Weights of a small GPT-style language model, trained from scratch on English Wikipedia.
Training: a variant of SOAP for these matrices, 3910 steps.
Each number is 500 + 40 x the weight over its row's rms, rounded and kept within 0 to 999. Layers, rows and columns count from 0. Numbers have three digits each. The size before them is the row's rms in percent of the matrix's.

# layer 9 MLP up, 1024x256, rms 0.161, rows 283-308, columns 0-127
097:473497511501452440450491427536536497505536502482507460498473511433505516450500445476559471492499453547475511529490541525546447500501495541495450490505483538484610427514515514464508493468500539565490529495517514493506540500454494499470518450444478478485552493507515500479466526501444477534528437485537440497494496489542501481435444534458466497505450524571522526462572479511541495570487
107:541539544492546498438558470534462491495434588458543455514478542487539564527454500448478460451497466502472499451357443522562544437518467503537436505561507469540481543484523517525506543502492507440498465512420495488485517567576514482477452530507542533507537537484497474444445470543457489527544554562541519464510546503485557520511430522447526445395460471509480482480455507441467488571463
102:515590521560447538566477496460541559433447506511513434463594508461475508524517493451567500532466538529523458581576495443474585507550501468505519510428450497481476514418476525438492466483610435544511534478511499499578554453456483503601500492479563462467527520494503493473457499450481445469484528473512466476521526452529527453481526485510387555559458521421491494500506505478501491613556
098:503568506535513499497497427525490481460560455482501551510510570544516412466434492540477538441501481561490449544573468505488506482536481542506473454440519505464580462491453449502469512503477483463502472543468439419540460444553479525473463445517473562463564483545509496472496460584469473549490440525541502444445546509531448491468422500553526526473536507565511489535525471512466410497512
100:476508557562493511506548513505478514451575492492462551554552548559483582517501501489548515474435517483508478570572519463539500500536502439471499498463520515509452466440461496465582483420513515541452475515439479416476465508499531531459517485501498519432522502520508448453521522446531468549460493524465444559494475513385455524498572429480518461510522473470536439473512507458493553491497
100:483522472467520505515512492476482602491495519501455491506447513465420536492428492475479487454537508458413434528508485505576575566517481504510518502491503498440447473435469421488548539468532460495519446473533475448578464507519548489441470498495438503468516535439375505401562575430497462558494448488545559427470445474520487448483489525446500488517485452515509540558476424448488538451506
101:489503535484538532508523517481460508464486476551588438472423448550452488421511464477538505495448474491514473524475505528503504493443563469459495527525500510500498504543537515500512511474518458480471445505523564475515482545450537513449483490494486510489483466464514435509396515473581448495432486408459500492446470515525519458541533537476444540402514512491426546521571498499459533495509
098:558500548529446493531507510533449504460511577506508483473501526556499439520534420503585517464540619472511559545516464512450508538483509430545494500523494528500494498500466534524458559520459499548498510425508573512505569515480428444499576501453522483461507473460470489514467565439499525462498552517512480573517530472437507523446604516503478541563471501543462569545468575563462458488493
101:532487519478463545383424495509489549512467538503531549449498485464563496442512522482541490513486561500482479460522475477538490514417446534533539478584489469541460507536516500479519506438489497521539579495469483525481530506571453499512510502475496450500533500423487398481438525509449472527514512592556550537480513419443442464472522496521506557543476449480489419450496489477399510504484
099:475497505501488450446477528551544499446569515437485479491452530530472503515565499469443481473425470480470429438482516484528499495595468533433553503525502488527493538507424484526450410516534512435487547458446495415505594519548526485444509390412551486511484524493520489569452498497445548479465524487476547488609506486483472578495493546517561460432526461464559486511520480493421459568492
100:494581505462546508516473477471499510561591442469488535520528532543473470518534450436506529508495578470498556439505560561507482443499498536413455495415480528487521477583504470509547473493530484472453490528478511492498438516487446492443491464523547454535493484561563499493482473477514474524519442503469543466559505482528465447529489495515459571533490498436479433571469555447452578435514
104:469565488581475464454501513446440519500521516471493545498489428553513486502443487463541494561488525414506447496534522417537422506469508499570555506453514439448608441486502449448499493483500606470467432474504485522449576500453495495537493524479450469407441454539453449455462524469565508493451487457489529513420493529509512473458435511487508491487512559502472574493485474497468473519450
099:519497498509577539493481527528503493511443561502538491525491502523504472519568482424508484572469457427465482599438541540566460506490540521476559398462477421504439524521472434585484459463420450499510479569576513569538463541493474474520468476542506528498597372538426491425508567495566458533512503499530442518474543511517540549520513485557526522600471517556534528501499505542541552466536
104:485580561515522465552494485506578473492565490451487483447502472509437511498517434484571539494502523496498458505541542454509448508460577475458530492530511505537493506447495444457548534534517518475539508470529461540434531509541481480538570447518423426453558487465498492492521519478458515517545523450473546531437445522456495576553513484518547510438551526534487543482516524496464538576522
103:551469585474552514537625474518433502486540467466433545510465479512558418580527565453444469508436426547536511503547500438481505435481467501504477499496542452519503573470523490494429516511521507475421478446489533471510532519423447488537494554539444520527532530538535498497464516494483462510499469497558509543480497519459595484487535438541556500481485489503444456523534491485508492500449
105:500599520544443503490449502434533553473503483478416548464605481462501544428478533472514476431460502574539532489519470517531438546488473545556562511403429574542507456477510552518491494534531502503515491508489447487492530424451507565439470500489515533461506436551485438539415516466504533536494478464485475475541409465497471482480476563541436567452454493452537504516493598461512534508542
103:500458516506454503527521471425463487561529486395509492543478584483502464457522499482419416451502490448524561534561574507523561442531470507507515481388526538474505508566550471472440457492539475483469512507555521458502492474520510479503502475519489524502510567453479511503531548546437473562486460622493499555441481536464473462468531467461495529509548505384531494546466591474547473461554
100:522565493518519522479505532533493507523495441518484403472471519544518556487563460549490526507380477518530446437441512487554531496489468504460459415483459497520526509569436438475436462501457485542509539483590425506499542464466451491486542495522464521517539510519481511533499530479616524501445495491530477474509566489583544437503508483481542466421520575483486471494540433528505591506464
100:541544517516532535474468531538520521486484478561493464512477507483548532493540520574552460465525444535486486465518472517534588521504506531490591536469537549523443516471480490459412463477483455523473495472544548505541521494427563481434492528522544463488448548453538529491503561607482465502571489449562439475497426481456498445487499470361571575498494576476505494528539439493495529469473
099:509541475615454426516515496484458504566474474492480484515522544433465484460531461508519614490454534487525440467508517550487466534499494496473472502538445487482559534568476443535473549525450461435470494416493583447442439468532511524483431505563507511523534459507526489471471500468539550526425476577490484540538561445557534584507541489565515479505527521532573566463448491569499481531471
100:512531496509450486456437496462464528537566550526481481530496511449512509450538471466557569551400534499509373470497504516545538514587560486489459497547451411500577521534478490450543504463538501446477463509499406511512525528477461465515501503475474467464537543507529511558573524535492512451458510506451523476535472419433571454556487484451531526462539523546528558508488485468463549493525
101:501558523610492548393519540452488518481504537490477480526547462523478556481549472525446395482507497529470508422486474514482435498521507497504493539492520476501451479461506465571535608522513447594482484535496538413567568488471507428498524509513456464457520493476488442528458521492512474517531541449520480469469507507508466452534502497451531496542454462436465550556503484448536543485545
096:463464453504492536488500470555536483485490493506441494489467517507508480444512471516498473449459473490461513479535533506555456561467543541446493485495480522453535512442511487506447464502543528486542467508525488544488382557546564510471454454431516534452546527513511521549466508437523515493476546511574572551472465515542484537474479445420432426490509561484454556513530543504496495518470
098:519492559447474566465539448488425526484486459499527467494454447468490511483550489480463478506547527487500480524482444543520516546570537500482493549504502495495510522529536495518487522464580518483540470512440518449423518486507413436536471498407536499493529500463492543587459500528464522423514487520501560472478532513530531503458466519488536526510542524520419499486512398545464573537514
100:512528561478514540433510524519504502476452517526488447502509498484513504480534526459492536406504516452491501427518414522601441467453426524464413483521514510573523525429500479448557497541452529552579462534492422435492523557486504500468456547514493512492493508623511487474535523518491539429576503475432518525518548505525457556545425526585482499475580382441461497488532465511541455500502
102:527514477550447490464478554534454534474517458499528430497508499490547496589491497484541527629493462440485546460505494457483449428461470480450501493448571480504491522512517592519441571452539490462503523523530589449524451497469432502516525425449373445501496484501534532456448473561482460431491468598518449502517478482487503503534564527425530503433522560486514542539497536471437492503554
# layer 9 MLP down (transposed), 1024x256, rms 0.159, rows 283-307, columns 0-127
101:471468487451536462475462476517493518549509590474443521536451493488499517475525451505505482475478498484508541450477499527461513515469504468578437467534511577557568508487540586514587582458525534480547408485495530559499463548499467490494526514523500493494484436515532509472476491583568527468583520512471539493520497489544510429569565551578546495520527472439485510490529511497455514457553
109:530532540488522559584410472485469508553528522491488503487491564551499472500488490516501521508435478445444475534490520472443503532504441515521444586511504462539509490509487534513589520501397513488437485529484470438473480477520514541410498530520494385413521494555533553539497524511462483481504463554510498553456467544452470485476507462450504482482457489597522478448469527504548470529470
098:490494470449511452468520542525536488584349485498552476491493452509472562496515428580484512510456498567501542469528493457564505522486480527502484513489481548399534533501565468511520467542518467464551586511469568547496524570499520483522559529530437579544514497487452485441547468525601478490485480445462539509523495549523537527544470509486549513481445528510538508494539528475511522455484
092:514493615580472639559523493536446547512428506532456462440469529469476510574570500527513470523506561542444503528490491469526512468430539497557492443487480432528529554501546431537534512526514460493482451471526517514553537499505477547473546477466542559494502567503508548448560510512529495438426507471489567526537469522544461503526503541479522435528477419431449564472540508471502555531459
095:500438520497471504464571447491465469511471526483511502508433555508537511486435526486513418374504448476543482537488574483533547550503564431515535484548486535463448494517535527494532543484469481521484565465454523542435557502459512507548489534420497516515587551533476514559578444497499520530489544522553469401491469494455510596518504448440467467491539489479486496565523502471512490447544
103:546525561585499505484483600557544489449491485514441460432550524559532478501562446490555532522576488528492478492482446535411471480435491499495568455561532540499536509497499532443506502504478455482476523464528572484530487459469473461522491441456455550528450509436545476540476505539585511483415501528525517521526506445474505523483444495429452475529576593499534513465520466494527523488495
095:512467487560529405440469486550480469476519576534543525536509554535450510537515544560496435451477454551614463505497475452414503500532519532495566489477573470528449520466468509412513541481495485552529516508537466415498482531485449526503481571485478479555458494462512448538535515456501472439482500470488500518498560425497508531536425482568571524482511554513558479499473468578486489522560
101:462485460475558586532484567499518594548483468509468503541527506533612479457489505479544501485548570482583486486500516511507527521512561530475533526526477474464419573526510507487512503453539476462507428567525519489538582369478495487529391516532493534535478485505444494503504485491444499528554547464508517513494457515496510515442461481532558500535490516494481559465520417589508538564510
097:489445415529510496503509559423500476550467466498440461499509551466476551509510485475569531532542518567525524504494496491525514497439525520506449543518455545427463511484480485489496488573548476443475465519465488469533415519480503460485551558479524558457510479519432485445540504521519518456542480410390520511505508525515448459559564511547468478485512505519472519547517584481573470537591
099:570502506442533557491477465566479502473537504561545446434549523451473510489474484414433500543524469466483558535510445538516534544528455537463426476549488432495522490531445506469517517510475473579491458521454497540478546490492511538510514476488555469550486485493426501572550542417547488517489536507467439449492486494490461433555532456470571483515539593503432485511495515398592435496565
096:538496528494554497494545525452520495474486529522500397397436471429480479505496461507420510487589437505571499569527478479561474505425554525482553516488456479480526525413568436421462441568500520453535525566435485436466589549449569451513493528503460458479518485507519502554562472524491443424407548496478523483481481487486535492489472493541478503517524558544511503439506533581504508480513
114:482425556475487586522531506443418459507498428542527530449526522427531469490496474533483532494498362524500569517547546535516479468493437443542441584443493524520489492486486537473527460499532453483527499526528486475516486482506487496506530492557497539574523499454510441517455442422502467498538505513488487475459464493505510512485485498500537571490513518469482463539458511544529513444521
106:527532515474507580437453407537497455569543519452419446477475515548569506466480518463505517488512530525396503465446563562507445426497474414481480537479518510476472519446584487519559554433540524558524553524484508444439495513461468520492504502515448487507450506529571482539478430488460467527492453513520502546501580474524521501496517504471460503493434453549531478460470512467532482500563
104:452475540537513491556478508479523495505469491538476489516566495486498402531540504433481475453495509445455547476461493422498477516554520474500507525468528487448495499489455520509429547452613468616503466511434463425478508529491492483553485495526511506473491473494521489568470468498499471549519549441552480474496493503473524507463465536509450495527414556469571527529463537609444495434496
104:495509502466524525539487518448486547520499479501497417511477572472566505482586458487508464550474473555511517500471547499556563468433490474492519497450464524461527446512536526609529568545463499457385557438541495433425520536427514490495470496536523578493526455437540533510460435454464461596531449519461498539491484489437527462491565463455546535483559477501467444479485528505530478485553
107:500455448461542407454557530529539457529489522488494532505494585521545463561486533455508551519467514474518496490454539524465441494519501456516429482390528484394528515544522486453473522499460545535484537520513518569502459547460430496554590529492449494468538511482468472447502473475449493516486543497485555573550525519469584467510496549483456429496452546517553500507473493519511544442511
102:493469515505497454501512484534537515528510421505549509390499480502569499437514559489525497430536581445454610510534470503589505555505420499498500456470472552490423491485502507482482550486481500444508511451410539464457534556563477453490478505501557488532529434586575432500529476504462510459523561520455528523563502448520490490438533497497477494485455519561389494487512478482510493492498
108:526429528481540479496456486411472516492548496484562511490499450428567468479487478469480464595500501483530594520464523447546538546567562505459518450569508503500532515522469508523448507528540544530508439528547448528503425517542484542516535488509507479509400547528452481617549447447445494551514510493503497478507497561482524529467442587550425483561508445520547488473419541562470473444521
096:535535469463411509463523540478484477573494526527505516415541487486524493473540503519410477549494457536501488532523535569535558456471497515570479575580522408443496455430512541507498495530514411531511440527456501451446494483536494558521550497493515541553457545482541492506524497462466509401485443467467489507507494509441465467463403493527430510512543500528553499495467571482495526523562
103:591565516494475432408549472475500426467491503466481505581470530478475543451508491490446444454485453547506509538416534442454531575419570450537566470522419511486477493541483404462517442520481419456513536544494488462491506486514411567531495540498458501506465529526500533513520567514497558513573546464513558518451524537497558468450488546606491533446500430565515462534565521508466527541520
100:566524428487541554464542470570516543457496475525516545501494391532552497513509483436511425536478488534530525513496483515493482559484527437489514538468589502480413538529476458557435468583502492578518485597437480458475560486545515530463543555504545514507514465457496431456444451492543457438490487550518456501493505479414403543529506544581523449488436504451551496520591487479521452500491
097:459575516470497510545463573525528473511526444489512519464498511498522549519491506515470559442492566534515542547441462517516522574498512534519521407523435497527505482478529537534475425439447550464553526637463498542449455516586491467485480477516460467508535433515496522510554455528487504501504440507510478482480514506508503519524505485468448576528568534591489470513424515541548533545453
099:510529536469499573550555558477468554469475517509477478541585535536524566545517534446464555596515474547477503529457491491431540466517542429534538481582516485479501479582510487469465478510484536491485478474482492503462548491494466555494538511490485475494437490419544540461434503547524504449471442508433481467479394455445537597508532425455534529450473500545514501536456487538485510446522
102:428527528507490428496546569477479551541549460466534542546418529455551501503503478480523484452451511462536508525498526475481536519392535466516582488502496447530435462477480447490466538517470478491516487430510538508520472532506523527484513479437544474456462549515448423446523521450437468484567521486558531473495449448511470481520469565447559446499551600530463504517518575476465466519500
102:586418471482482493488572396485545487538468466477482527509471524542478445437477535462439442511463502493546434498476482441552537461500471573602502543459569437389539516504466419482458520503457510483536490458485467520501487470551520419491519545524517479562516553476479424485544530440511519487529516498523514516476532528457544461529590484463472525512487456471459514534525458558464540508492